{
  "num_hidden_layers": 19,
  "intermediate_size": 256,
  "vocab_size": 8192,
  "norm_eps": 1e-05,
  "qk_norm": true,
  "parallel_block": false,
  "extras": ["some layers without attention", "local attention windows", "value residuals", "short convolutions", "an embedding shortcut", "norms scaled by depth", "capped logits"],
  "init": "normal",
  "learning_rate": 0.00229,
  "lr_mult_down": 0.7,
  "batch_tokens": [8192, 16384, 32768],
  "max_seq_len": 1024,
  "max_steps": 8423
}
Each number is 500 + 25 x the weight over the matrix's rms, rounded and kept within 0 to 999. Layers, rows and columns count from 0. Numbers have three digits each.

# v: layer 9 attention value, 96x96, rms 0.147, rows 41-77, columns 0-95
# o: layer 9 attention output (transposed), 96x96, rms 0.124, rows 41-77, columns 0-95
# q: layer 9 attention query, 96x96, rms 0.134, rows 64-95, columns 0-95
# k: layer 9 attention key, 96x96, rms 0.136, rows 64-95, columns 0-95
v41:489491495528458478534506506517541478501544454523495482522506533543562514536548523438523520519530499465444483514513496530509539492522504450512465499506513471494481535496518470499478529491481493433482529494478517490532517479543508494487475499495489461530481483518524480501533498494498481527
o41:510485478497546527486508522513499505580550560469502480502490470478491497472475478517473491493523486520546538504495525497535484542540458531483462537487527487529509474506439526511493482542511469576543472473517532518480507527493492515497496514539517474524493515525466513459494518472481519525
v42:518514464515479496403456539514495511520521515525510488487515504476516480468482505507466538503472539533519499492478534512510482517497489498509491489513481506479537481476510486483459506512468519463486504486468543527465491497499518511494500551472491448511435548512501523525540535517502510483
o42:484519518508533520532484487486540478503501503466461474546514500526476483495511491493488491488548490527489503494526508516496556460469510474463467500507471505537483497489484495518530530511449495507533475467480472529537510498496470489491478499518467520489499511541515524502487549501500495530
v43:496498495481556480463477514516491527472493477472515500497513505482501486494497486525463474547473478486491510501536501499486502504498532484514512498505482495522476508446496509507542487485488484461474514504483503522441500523485489451515473524529492511488509533496514511534479495478506446482
o43:525507508510468513481501495492475448533491513540501504559497490504480515484492499476512494458500489513536482511509487484508559468491488494494518486452497517510511503485533489538491467488499476501486498491526484481547499493489511527453526491482485478508523458493519514476543495475477495488
v44:503504470524486532449540523504500518480488484479530525528544520444518489523499527485458511492511525520479482495473500513497513512500496507495533516476474484430479543477515472481491464514484503504502465504460516492489514487503487474504472507484485445492532519497523508520507512493502525508
o44:549512526474504502508477464539493477493500508490498505513472518508496514528507518523498464497492506513501520494470472518504536499453532506500452497530527509539527444514490490505494510452463506538511488463494482513503505500521479509509521510485483461535474521488521500532501491476537498513
v45:525509483514515517527523467470494532472480510515521464511458527523540485508479530504553534490482505454489525508515497484499499496530498511453489459511458499511475535483486496474493462498444486528494451503492456464459495503513470523525481521516484492496520466493479514491499537535523490530
o45:480483513509470515519517460454503493479464521491486493493510484495499532502526508514478521509490485515509530491464461452509452458490507513582479516523542493510506491501526481448510478477551489517521526492511516493518497488522521482530522514500507505516478489463432463503482452515498498513
v46:471479478523501472470464472560535505464501480507503558517523500489515462499516525530502476527500520523513550499521494510511482494505482488449488490469555482522446509537507495519496486482489518521531478509485528493522540497509568516494514499512547515474532474480471514494482526463470545519
o46:449489528515488499496489543527499449540534540448499453457470519487515494505488488514501491506475498481493416473504521537544496524477524484527526571505513499481465445494485506520505496523514519486482506511499484497506513531496436451463466501471461544518496476448494523585506506489485488439
v47:516492472516526513477518490461464528540509486532506462441526497493516454507505505505485531491517558532476461505520471536523476519490485480507520467505477513504486506476498491435506490502519482463509485499510468522493531498481491537514560534488551497497519476489550492503469497470471502465
o47:473495514506491484493520447487541486484528519481512474481468511480476490548473493506490485515502508484485464516468555533506479518467514499494500475527523516484508531476477494485501534498484488485507503462470544513534503533505498488548522437524520507508508473503536506480543485508511509470
v48:480507517538504525514498493512487525496520507505529528499534524468485484540501481526554424525537510498516490496517513492510493513503500511509519509525517500468485467494518490510490517533497514532479499512518499486532492496504521473484485507531600522501526472567503467546518502528502534533
o48:484469478473501510468500505525488506513495510510491486442473506461526465524453500510470504475490517504498468486514432505528490512493504486473540479468490510497529474491511474497486521505493470479510504499429473459543535493547498489488509472479445512471490482510518489490476505481504497508
v49:499549495499447486522494502480482498498481530510480488490505450530497490537551541491471472463486442500494502511494460487490508510497492507476496525498487509519496505548509468475515514533491507488526505505506488526499547528498495512485460508473533438533507520487570501511506481486484497527
o49:509497509470511522564510513481525478534514492484519475504485507502506530483520481496497503530508478529513500481496531513518484523504507507505484530505518507473495489483518518522522490445443525535494481449502498486469457460464526513490495554521538509481466477470484475546496515513497481535
v50:511486470489491496480527502526496517487508506512488525508501458483483487498516515469467509456477480516516508473528461502498510499479492487546499477558485536504492465470520468490524460477485504530490509530485455466468470468478517513503480479508534478505513503571490465493508532470495520471
o50:487520492514504471507467522529516472497493460468545502517479503508522470497515524504527466502478545570513506495510508499506485453523503478479500490486534471516522509474490504529449505527482509479536437510459510508536510496487514473490515467492499465491509511502488493520569452520494492527
v51:468550474556458489554531468548506519528514444504459541541505513481499487489537503493513557493503487483520521509469455526475481471444533515512458472480461506483441475522480508522494477506516480503498519485453515496506534503530491482526473530463563552494505498502505489492497460490483486523
o51:491494536509517518498481522512481534516529512525493434485526494519492467501437497479504480505526517550501496512500490482506463518489522486474466504498495543492477466478486495520459513494491475478479510491543488473484500466474515449511539472512530505527468519472571485505498497495485492459
v52:510476531510560493492505526526496507526512497542514526469473574515541512532504493538588516492479509532509490524484472477466558492443501488508504487487551506482478476466556508501493492506472496479553440522497548457500498503503508499489502500551501528500531464522507521473473514511498488450
o52:486502502499504515477532460514514509478522487491525535469517484447483500516470484497517480487556461509487496480506515507503437532547500521472546523518528505486512493492510502472497485507515491509494513535458463489499507479499522533513535473505457503539501534466519511507501472459438509513
v53:454473479516509494534496493481494519513531487495509491477498529494506485505514469482492500510501449525493526478468473514489502503494471473472469460468491499498428492500532501534499458524510516530512523508465489515500480499509484463477528476491526559497481478478502503486472505478501486538
o53:532524545464492542500493476498453519522512495498472508467516478500488499531471484497459485476515511505498454513503488521514493497491481503493461541510525501481490508477475504511457477487503459453491483509537485500508525532503523498536487530489498516534495469474549492502489500490503525450
v54:470510441554495455526542510488498461490467532499481549491515471523492504513480485484568486489503490507545470498456526507458456508499517493501463488478516511513492512489467491511504498548478480488507488501512501472463500481491505527482520505533466518516493485520537516513496498504509526509
o54:510467509489496540470494494502490556498490478530519492512487511468503510464493514507526525454513490543498568509515496490485497533492501475532511488506477512491449486499491484488516503472496507459524494519460500463513484488484483512549523524499498519467494500500482467468476483519516511506
v55:488517499457510506514484502508495515522513488519496513492503511512497532518532545498493488525509549467483515509498487457554473515532433478520494540527508500489506474481464485479477507500462509519481453495479496509546479480478484476493515541507487508510493510532500494479503514493545530445
o55:483481488468527460494526527480540485497540522496486435475487521494477518501519475514497506487489531536507489502489509501510553507511484527531484489528504466536527515484491498510501477479496502520540532518450514533502547523505511498505537475491528480476512502507492486516515459511494510513
v56:492490474486450513496504452520497520464496479496531517495515506500513513526513536513515472503537555512510498528491462494524541508493503466480482481517476543483496486492466515495533540511496460495494465502543546489524495501457505494481513482536524525507515524482508504488498473534493500489
o56:512481468491488508483481491469541474556483500488523483501484476466487469509460500482476521480477465507476491458509497507466455510495496529510489485506494497507480494482490506504497458512505509475506520521505470523480531486464543502500514491481500509487473473540534524481512480459505500492
v57:456432523486474514470473533496514521485526513490511466560553473468500488520489495510502489495501560492527507510470520485491471454479488508473512524427484488543496532467505485462499498477505523498463501440497496515467482496495446496504456480520466490512445520495489521486515467494511455481
o57:559528558523502526526541484518491476552425515521483455556514545510473526517554483454510555493495496505486521538512438497521529493488514519511465485462477488504496471493488534507522504511539525485500491509467492481508461502498503486527535538498532504471525487490502528500495532510502492524
v58:524544483474436519560487502521499516450517512506488497516503474478535488486517479518449503525507521487483523484502483520473527490487433522476519529444501499496494536442525520544530468497469512500500484502487500502492472564508501512544517495505523497452499500470487480499543475482467485479
o58:523507568504491517501518525503527481537478487508501497539480488518491496503508493463497450517496518434489449489501500506482483501478523530499463508518478466502462468532508453481492516490554470526513513453531518548526457467494462520498507488447503510472488485471482512532461512484563512518
v59:475485540496559508522469462491501480508506495502454499454507518499514471506525509497512483524527485515478453481504502475491509486486495544512467448477487480497530526477481502482515464484517508458525508509498472547507471561522521518438503531509512475502506506503514485499451534523513490445
o59:469522499555502514503474527460483512523451495522516487511512509550510479527507505485469479465521483462509546520509517509537491536510476483497508484525506527492470506500513496493465537519509484537535494501531510516462510499539535534516490493479494475525496499505500484465489431520468499484
v60:542498561472501539473518526492498484480508482481528487489498477510521523462504490497459493513476439483548513513492550459522537475492481515491523445500476486455491459492500522500563490487470521479511479521503482488513510510486542490483474540518515519494510505492454499497464488501501541477
o60:493507530543490487467467512487511481484468502514516505529482520502495487510465486495509509519467494511500465496467510514469498515495491520539458553490498498496506493488562464447453494457498497567476509523447493497533496494507469507512508533478445487541497523525525524545466486501451505524
v61:522490491514521498539499481497485522521490495483468525487400559487507490533495484511458505481498498460503505493457514467507537517514512475510555478516518531523480519536497525502492505498515461474499510494502513485520548527457502504491489491533494544488537469501523501523503489515485535523
o61:478543472472488493501539486465479531458540499533506529474481494484500519493485519508493499490489514513474478487511480482504460500514471543458548496504495508495462479468531488503501495508488519518471482567526508498497516472465516544454526474524530534511498492441462519477458439486520460507
v62:494468528487484475511549474488469503500522533470509545521510518522486474492499495505567492512522520484501494547518514493525489489514500506529530492499499477492498480504525504479491471514475500482517506519531482486484506509428531503485497481510525467477500505514497500502498489501479469485
o62:461510484520489497511484497518499464493461495525505495513478481493498515509542504472507503498492501517463477495518459524497439527514504483517536500501488503510492465527482504498472497484490529545481535500471491510490466518537466499497478473499539546493518478500479506493505531490470519500
v63:512541496474494529511467475480486482491528481489478504505502480506504488508480484530561507462500512505520555540526507493476507508487479452482500496503519517460522477488442512530468514478533548507479485505539535537515463506446518493527503528495501494487502507496486508505480487463522484508
o63:503469468527481490508498513551536510510510453500527488471514479472502498524512510482522513500503536472472476506486476522498499498482536513500500497513504523501491536457521521488533489520516494490531532501503535490454502495496470503475501476497499528516501492506510499454497510511455496433
q64:477503486479476506479497480531487475516489502486495504485484513512496501498486508482491489513494492494493501481490479491477494526511514502509523498515490498495501494493504501485504514489482511507495513479484501493503509496526464501492554483518496514504499492493485507521504490484503518490
k64:493509502497498477519488513481501498501487500487517500517504493497497492512497506536496506493508492513484497498505489505492463481505506511493485503502495509489506506479516510494489509495508492491490477531518479468493495477492517532494491472515509489532486511509515485509500525495498507520
q65:486501512508487500508524457528491529513509547503502485515483464520494485461485488509504490508471487488475501476526468485481477487459508506476493486491503522502485503449502487497492509485544531492528497524522532500516501494554511499497536507505495491447482503540539469479492475572513486496
k65:523520513516547529495570497516536506533459562493471487522495498504501518500535505474500489444440515531469497464502450508512481464481543497517466485469485505498475516469480516487499456498532557482498484526521543553492526524540468489464523501485505523498506522537535480496496536556493463528
q66:497506462504518505492537460532489544512546504463514491519494503482503488517520512530488496516480500452484499504456502492489519468455476544482516479562526496527527500519453474517543486492558522502464513529492501529470521476538474510493527461537510497482491507493557493493518475465550509488
k66:556511453484493537527547432471554568540472533445531508534483447449472481613574532523476504485439484465446455493484505504508528431451437521467509488495524511552529482564437490544554454507636526472398479529535550507486539457552435505482570492485456491473500444571585501489510583477594467539
q67:505508493505528516497486459488523530460479466491489507490503517541506514538489519498529511498520513494488507466486518533520527482489490491493531499503546527481504498520514501505521475546495499485485474506499525532482486513526491503517496495440507471513523504541524469501479530517459508524
k67:523487515529521494516484463508500528472515471468456484461520517479484538494500489497495520499515520513492486468515506535525484500505528492478491481507535509485501509533532529498517484501448499495502492503499513489508498543503493510508497499514508482522539500526521502504503504494466492496
q68:502486492497491476507487488468493462528466502502484539509497494514497495497502514478492498529483512500474493506485481495489496524498496518520520490519508494500499495511491513506527502495477525520498484483480492494485486502509499503498497477500507481481493487488518506519504508490468497532
k68:503501493494494503490537504492483505490501491496498526505515505499496491497490500506500497507505505498485501495517493489491484494487505500487499496511508497507475495478483505521488501498506513502516499508523483499511512516504505524497503486479506489465485505511473495481497497490503495507
q69:497499434486509488517496479512463508513466501523506504493496490512488519512470519489503529546471481463472500463543493523502440526495524465477505500430477579507476501487597543499533489523528518506509482469520538486512501513546495494483528552482494517489498491570500508512458623526514457499
k69:511533477469510564537465461494525531530482523488479487523487500481503506540528507489475502477452473507512466484506449484509561443479480473494495469487492505528486520521519480538518453531540518498495517437527511494496511502510496489475499508477489491483521514549539510454523534524532492516
q70:486490460471522493505529407558453565520548572476517475484506482495492498474506506529508511542471508408435506462469498523454489445451429529484505467535495531549518506523513476478584473514606500543483502517506520509524557500574498475474537509552522490444478482552589522482487511466584501485
k70:520532495495515497513482484447528525475494502499478509475514483466513544525502499498498542496488483529562466423514486509509529478485461486506496500500473504511476494484532504489524492529535481491488529460519485529522529539512491495460487528515510500523496508531506516492507542485510515486
q71:476493497469530497533487503461514498536531510518503495484488447497487499477504505482503455525496509529542548501493493472521553461485505504466470483477481503523450517496485485470472518500454487458530421486485497516442511521525557456526465520529504520532495523506536465475489499586507468512
k71:397524475494518519524495438481460491513453519501513477487500464484497527436495503479498494487537503531490498512500501457453493468470474541489492510515521491533476513517463501491498500532496502513497511507499448515457522507544538467476482498507495505465507511458507486496465473508487528519
q72:496481469521515485513497515461495466512560494506480511504497504501525555460518502501506482524503520499541474471504496476478507461505522503476493514511504518522500523499535507495495490492505481479515523492485510517467530457559520535482522507526496512486493520478487495471476491510511530526
k72:492514487494493488512496506476519503534474510537505515493472498518511519483506475477510497464513506522526518490500493492513526476485506516493501524492441489504503521498518505501523486528511515519534464501482502489494525500482485537487514555513442502508517516525498563466463510495475510539
q73:515486530486499519519462520489489501510524495507504525491499515508495482532483474522483502529480489490490477480488523502453543505497492476507446512476492475491532488516499513518523515483488486502524515496491512506547507496479460504476509510464518479493497509545495496554536536521481474491
k73:516496501488498529484463530533482491531497517522484461518522490477512488517506552506481511504470517491528495491507526518471497487512533476485493526495470494520499512487520523472526500481495528492521503487491493525507508517522482513484494512494493480513499503473513487523517483498488481478
q74:499531457498513537481474497491544455530517499486478491527513492478489521501492480485497492517504524486496514496499491536479504539483507496501533523494474496516494517477471525495494503524504531498502493506516484498494482462489477506498484489492518491470524488503479517500497511481503517517
k74:498502487500466485496478514488471508505495491510527513451485509483514491481487484519542478506516530502488489461513536539505482524496450503486486508487485500517507486534502489522507518541489484485485492518536467515490491511478512518502502512505522499487482468520496592498491476497515515466
q75:491485512516505514508497505487442477509496530493512491480527491499508508493502515529522544557496501476472533495496544498500525503501458511514540516534514488495491454537493522488535445567494475533478531516530511481525496465486506504502500506481509533511514502475482517513514521503478553489
k75:479529506475485514508472511463544501504503520497491458497515497504510516473544487495503515510487487487521523474525498520536552493500547471500447505496497503522526508476519515464511473532512518518481484507509516496482466530534511505518516534487532488516533502524496533491514532520533523540
q76:515465503525505487472513503461474547431482493498487519486508498517524504521520488507505504514476497514516510484481480519504523496529414478540476506453499489503512509487469483467491464518530489473496509526422509498580502488497484494559488495467489499472534471514498509539485506466492496523
k76:508485512514488593508556511481493518468471505498500469510521510558533502543532512516478493515511529526517502501503520496510477479546427476497479511460506475501487515451477499510516500514499523508488466526466542502546487507546509498517491480469505541481502499511512510489489475489506470484
q77:500474492516507505513497448494478486487475516519536490513474487483521473532508544505494496496484534543518506518488506505486487523497539514484470487474461483539508490512533469500485537491511530432515504489477480526537534530454461492499492422474534472467524487490524501519488519451537489462
k77:499498512483504517538527510493480478477482509522520492523508512510505503479530530491500482514493478517507514530503514522522482499478504500510483494501484483521441510519500473547499500485500523533510537468529484488477500502500490519503533458492487521464506529505493529524528495524535478482
q78:527487478520475468489525502452521519485472512520515506513499507551516496545520491471504507488448515520498535503494457490517455425484489540481481482535488448533512473504498490477491491505491509530488477471493503516503500505520472479533499484466510495501507479524501524495509511470536494535
k78:535442496490490532493546520535493476483526531539512511503497530546480467459467524513511494528526523491458508543487533481505498474500511517521475497485519512488494470480491478508536523495479504545463501489489545472510519483475505535546531475511500497462473523478464488510505473492481483492
q79:413496466509519525486449478500473492516496501486512516528463473484524497506465552484506499506508515485505485497492485542471465500470506481493518492531516520513489502467539501480533533507454500482537498486448494481469508539490466465481472493476488507501500500475510526521465482474475500483
k79:486462469508489500493531500515442541502529504507460485508487512522519485492507523525477475496501486475513481534503480470517453509502528505506483524471539519501487502542525488537514481460473499493506499523487532523511477536458493492504506469494493529519496497476468490486479523514518513481
q80:491467471506488519494441540540492486505534491485507484491489517502501508484474481522473515506504471486488477465495478526473491576447556471477510500516501488500527504552498556489498526512514507551471494522501493508489503519463491483508526471493507495518528520530508516537442476483455502502
k80:497532530495465502502477523494499524478478495485505494466499484497516496477530456490510501474513477498510472473513498511461460482467504484506488523494503506483471491532502531505505519504520483518499509477502456549452524534542505496503475480496514527519494507532492512513491469516474504478
q81:471534516500492533480509510497500500534476518494485508534521527517551517490470460493517492497502500513504518531514494466476499493503484493489515466472472507473533502514558513499484533499506487440558494487506503531529494510496523508483474492541518484481516498532526486468479512480477482503
k81:494560477461508511510505542490495516527513526524505504480508500487493523460531483486491470490489460494480504489493442522513504469514505507488491484506485499519504499506540498497523511517472493487521510502465500509512464489512481491475511537498496493484531511503502447496481510501477506463
q82:548502506457497494469542467457493516499453509508502508534514501503469502531517489519492501526477514533516534525535516452496538469506472481503542502507510481512473509533526465484488515495514495545470484483503498507522505506507502513485496553517497503493496504498515478477469505493513488521
k82:498508480504519481537528506527526515511472510529490529491528471520494519527518505507505511478479498502473530498531484480508513487524490514496517502503452463499522525473505486477495497515526493556504462489533513470526464520509499483496495544469478515560489526502523501449530545502510486515
q83:500493466492499514507513519513550492527536460476501516500496492492455496509490494528484515493506483479498535483535506485515551474510522509515478496490501537496470501464515496509498490554532483496512456481478529506518483479526482522471502533477497496551527510501477472482518556483476505492
k83:522466485511478512449524510551410489518567483495487576522528544474485463447496521521515513502472492485484508514503568515497469479495519477510494493508509509492547518507479483506525478543470484516478546539588524502492501482505521546532559484498504501535479486481495471489515455521481528437
q84:539522508494517473504556489438567504443471548509521470531498493507510526552516504508505510509436509528531479498518515505477502486497470501475523499490508515468471459489464506515482458487539473451493504473502489524535480441447502520495511514497506510499526489489524506485511501484533509502
k84:531477490494508526547503509523518481500490503505536497508505514493496487475511501553484494515519483471488474520496549475515524519502510500507518505474479507464483527452475537493481477464529544515486513512456499477497468492473527524508493495509499497502537489506500534496516505546512466534
q85:457525478537499502491482502556515437549617489488486489540482503501552477448477502508507505539531508457456554452475507482472477518498565518532542473559503520464465537512492541497547524509439527569540496449495507514458498514540528523466550511502480507551501504488431466504506467524483521493
k85:488513510492474508500499457529504466519538475484514492487489518486492520455503495525490510503501525494516505511460515505455490523501512546521504481523512498505477527542481505494539475485480500555501503495481536491459509472464487525490475487518480508533484498450466472528523503545508513490
q86:496487543492519534527534472474433478509459496490475507489509451497508506549505468529509469491477491520458496456497513466445559515480523500510472515497498490451491501529479517487475502529499482498490510502524482511534524538510510512531504504466508482464469493523493522519477527494452517518
k86:533528519501497531509460496492549475488469465477484470522511523443518573511505477479484506476505498548509512470518454512479513513509522492492485513510479480514467505485535532444490511511485510448502500488519497541546509488532472468454493502478511538524498482517514497490493546478477495493
q87:478494496512486498533526503511517522470523497494485488520484489487503526507498493506514497485508535483565476545523483543512513523519500481490494504520505504520496477515554482492511544494468497467515493528462516525465525543516497512529529503501500506502489505484544453518471488487519491486
k87:468500507518510473540516485482520521499490525516476480498499516506536503536528485518510499447477524522519532526513473493521471482511506506507461495525495505517524506491542497490505515492521509496529491512487491445516478535515482506459471483501508501515502498500537480497485526473516489501
q88:487533511497512489529449460529452449541521497485479477500510483469521511461493500472499520503544510509520532485520524481490534492500535461497507473484508541489475505484494511520537488519460500499500550449538500519460469501573561513491501476528508481518524507479491516487524528540491487485
k88:516485505500483499519526514533479501516535520503486564549483507529488531446458505528498519535453488501491520530505505513550476484536505476507519489499530488515509513492518486488494461506468521485482513531521502487518464503536510500502490496461503542459522522505509522531495502538505506478
q89:478506493500488518497504491497546494466494487472485500504505486513485515514493450458476514522528484472490534500511515504484479485500523463486549505500486484514463483513486515482502539477481502495470488505471516475481460508477491495502496504535480486497486500547514506489499501512493515486
k89:523506458514503505497506481514484536489475497510480460501488474492504539531492482499484497501481537509507491463513496479494507472510503482524512497515480519506495506512493499479505485515487499509506480450456509526475485555485478494489482518475477490530496508538503486498475487482491503509
q90:504505463507525506544511511492508490468487495499503504477505490512475473522502508510493492501479480494478510449476484493526513520514463529505522508491507480501513468487482505511478496512478504546520501530478476509501491493501511501483478495502495457486490506505515481477494492484533466493
k90:525500489509488452471496501487525506507486526511509576507495524516502494490479535495543499509501494481496509521479498514520499500504493492482491488514540489487513520549497492509498475485482496493493514502504515502545513494470492508478501522512494488535455488536493468480492501502511478500
q91:534495532522481522491526534493481547492488484501501494508497503487458504556476484504519509476483531492506482484509468500468536480484552486465486519519505488522506483529483493481486476496530492501508501527522498489551522511473453507503535509422511470488501514481494494494500505478474509544
k91:523535518488489545462523543535451518499505463512479507486493526505520481509540488496500481490495530530473493534482542481503519464480528518497483492482485481483504516493500496511505491501516503505490516506515517489484528498479477510529540442487530530510478521507511532499516496510519491497
q92:510488523474508525474565482489488523536452517522482494483522478520485472513512504489493518498443459540503490504523509521479543460486435533493476502508521510544504443513498470553480495512513458477486510540476534499520502476465495524466501508457507508480524511483482454499508487483519511483
k92:538546527499481505496537513468488517515446497523500455503501540500522510533467500499505528483427516504528498511509480487516509495457504507482542500461478464508534519504485499532490504497508509499527549532496512477518493469489501483538461511492503527493504469515544485456517500526503517512
q93:529521503472512495521518499527441515508507501502482450454509536477541507492475497516519498491491442511528500529482478502539513468507499526525487553509515517500534515496475494496505474484493493495508527480534524474526509496520500512449526484483483525520534505458479553484515507529488505494
k93:513497489475463515480534497533416478530495494505509533510505524542510463495552530513500485497544512470441516543498549510492507531500518505471523506484529507498507486517518496535501477509496521502466504514532527459478531412494535528541524517493528517484480524483494479534516482504490508508
q94:509505492445525467504484514523476470518547502492509493483469495508501509471490495505514475486553513526530495514494471509494540491487516495502489502528511474524499511450503493492497518483494514522500501508526476483509487508562474494493487468489530486506479530488500512512500492511520499506
k94:490520503530505484487477514482458469507485495467522508473458505471499558502510494499483508480504513506530480485519503476482524503478491499486514494502509467517451529515491491534493524508492513529503499510517452488498560501506480493460470523498501476473482499477484522511525474467506527507
q95:472496469484483534495550495523447524474502504524487513510526508486558464550506535514483528527457497529507472482470481497462495508521488512491450515478488515474468504464508487493483478490495507530492519502492492489488543476433495543479510444451537504502474507487468502492512471472505467507
k95:513488472528523534509508515486503512525488538525529553564500527495515485482463512498530495526515493489486515532476491520505485486506524525520520484473509506485499479496508492521509492477498496480517533539496505485489487510471494515501546472469493474499503509531503486486525508509437483532
v64:501502497513478482490507476467509512508507537514484535492505482496524517480528489513520512508549484514528510497494458524516466499496481520497481548504508506508479474477488483431493501470472544444474521503514496505529531532503493540480514485467537476488475481476463461523512531474472482484
o64:466512476519501471514479525559465523497559434503501509456490514507485491477508516509494459494517491514489516446505482522514548517495497490498512460492518508527486518517501502485503514497461504523532470509552438470477498524527487482486501533537470509510501496546507472483481478535491480504
v65:514504477504513507525494493499499547481489483511511500438504520526493494476539491533513528525515466494495490497513517507518490510518472539486487498513499541495445476495498507497480514525501497527461504496520462533530503526473481522530492514503518482490495502510494462511520516479502508456
o65:497501493493498501496497478537459477507525486494507504469473477494511497487492481509487472495507494461526528475495500491505500524485502537480497512474479498477503511496546501498483516468480504496521504460526523503458499506541479511438489516530477449507509512490514532509510485535501503509
v66:490525439529492489494499480480499505510533490485491524549507493481505498512476504521475515512495514493552507500507445483502495495466486502547447482471505488523495500485501485532520486513506488496515521479495486480471438531476512493549528506488570485473492528512494523491460533491476513501
o66:515517517513537507518507519525491490557519541478463506512530519493490492478463478491457517525489492513496484492516525501504517494523492503493500527484497522492507493519510525513493497531493461447476475461523510475505499447495472500521507524526509492464513531521514509497490558518532567522
v67:471530526505504486485515492504510486535480543516496489500462505511511507494510481491495512479498497514479466515493528466482485542496526496492532493527522504448476528501465492489493526490495515510528514509514527505496479499544525487521498484534514478508492583543508506470526498508512546527
o67:504472504518529493494503514461510493511470519469502528536489487487511508525519495512512465463480504518491476505488458521531495468488461506526452520515531457508494474466484510519509479480536460502532525540466478517537513520507498481526474513515487514513494441473510467508471472494454503469
v68:497468509527511465503504518535501519513508492489453487461502518485490496478561559509488503459490522468532503489501440497558508505519470482509483485493522504502494534479488490515511488479471479522477524571509520518483503528469486505523491496529456480498498512523503467501487487504513492485
o68:510502498578472481472480427501450517488474495498488531486535501524491529578495474488540496492507466474506488493523499515511496469513533469489523533522533525482524513510512488480484504527502527493464507504505515498515483475545531465570493540491477534511507498509513507479527523533463496466
v69:493458503499507471473476494466494529509477489518510510489508522493533475517546508505503527492481526507535499438490501489516511511507473513485491498467509505521486501473491525561531500514519523473524442506496463498498500469510521503498500525528478463508497491472455541542548509488502480498
o69:507537503462537453532540451529520427526539520495516512526496511478473518483499527500493508505511460466494551503510506486479498471492492494501572476521509540489489492497534480524511503469439517539456534486498487519495497478567504495453483489537511532495500513494480498483501521537455491527
v70:509520491546527437503555483497520551492456517534527510485500482513511540483502536480534519480516492534511543532530547504473500528493496501497525499538511513486586489447533506457534503512497475531510420509443487492493514470517492498463518542520484512476501461500535495512498487533486500508
o70:451522520489514501475455499492466509555483476492510524502510516494534456480434527502501485521543460453504479508484551499510491569500467537482453484489510530475465518517498502496481498494485516562500483530520470502482496449467572520500477487521497482548443464527545500486478467510480478466
v71:528504478532479499478488505531477489490512497484540494499491488520471456510500488488479517498530492514500496490477481504494500468512478465506488515505481539523549481479506515515529508510460519516501506509500534534497512467470495515524452477501501440538483483520462488510527481482515467455
o71:435496529514510529499484494486483516470511525482494490490490488530540455505470524526446470518540534480470502501484513508509521518447502496481506476521505483467464506528532503492460501489539515456504481504555490500525555548473506487502527462442514496521531503511530474517469482515499499488
v72:436513491442457539444446498518454512498527507508530478572530477565522485471535526493531537536518507519517511475500544487500514499521506530465468516522504486533513503484536485512525526513532486495464475505493486496443469492457471511551470509509490581488505531472508501441508553500511482549
o72:504496521505485473529462542510471491487517525501503502516493502509499483505471532509488520514498483512480472489491481490492465471506487553545525525550519474479454483457516501501486482498493508526446500467589472509481527471487526513463502462524549452555461452435540503523506486532573494456
v73:508452526535495516483493494449467437509531486526488439500522525494484535495542547494534537540529500522464522547482503544498474477528510474491533499515470491516544530498491484507472513522529509500519509491470477478487482491515511494488507508517447483542465470518469486470487527493474527527
o73:500555523484500517508466498503523493456467545536504528539500529528540528436511469506513533514479506512500478544513464495499541495490452505495500504484446524504519472483517501505501508497470492504475518541467472500509491504479511488463481499485520468488521483512445505506482544532504522512
v74:458537478509523550520492501493474505493505497482489486511489477514472521554494514513509527491519507533498477512495495490531497536483492480503503480512513503504497509520502477515508466463498450499552510530493489530496490489550469499462478494512531526524522503497509527524492485490516499523
o74:503487459505493511482511481523568509538474512551499505471467527471530470501509487503462486513506492514495503520494519472512483540511487486494436483472496527502516475482507485531520508476474493495498530404499513482548495508494544502504506502487533478443507462518495511485525514512531489490
v75:494496480506496460492507496500514511501497495504470495500502549526518482505497467528507489526501453511510498461496457502475506497500506523482515500524507495498514482482523500442511483496515503478490494507465462503530482453484461488521512478491495531489509499514446533478524494531528521475
o75:462494475522514551486457516545491507531523499465511504480481451469492512452503504508477478513522488485496501501490538483497483486532496496523484526513503527514488534508529505486492490509453493517518480485539482499464476506527482494479497492496473450505488453453460466506498475470504457522
v76:512497495476498451497501519513503486508485492504495500458492492488488491497516501478492470472499469499478484496458461461475464495468504517521481489514481492523538475472486475505505472519492527517475500486531509459483502539469469547491484462519503469491516503508473545516555464478515497522
o76:488493522505524503487540530524505487470533516451502482464496511493526503538484503504472470514523473479467491459546529496491528514513526481489515505481518523469485535525495502501490510523484486499506498488495494527529532516515517486498520479485487515512518472493523493532482502493465490505
v77:503511531474498499494492497509499495497504510502478511575479502463491543482493520480472512477546497507516508485523498483524508418489482485488503526491474494523519496501501477486484506525537510500482502508483481527493487498433501493483475509501517508502472461491493499564499494469542520463
o77:493502497539477490438448514519539503546523447506529482517504493527480453471483490487477458513508497442484486467511493461452449575532545497484496484479488490484496511543538478534533526482454489475499492434527513501501456522493523507494528489533461485473497486494485498494509504519510505517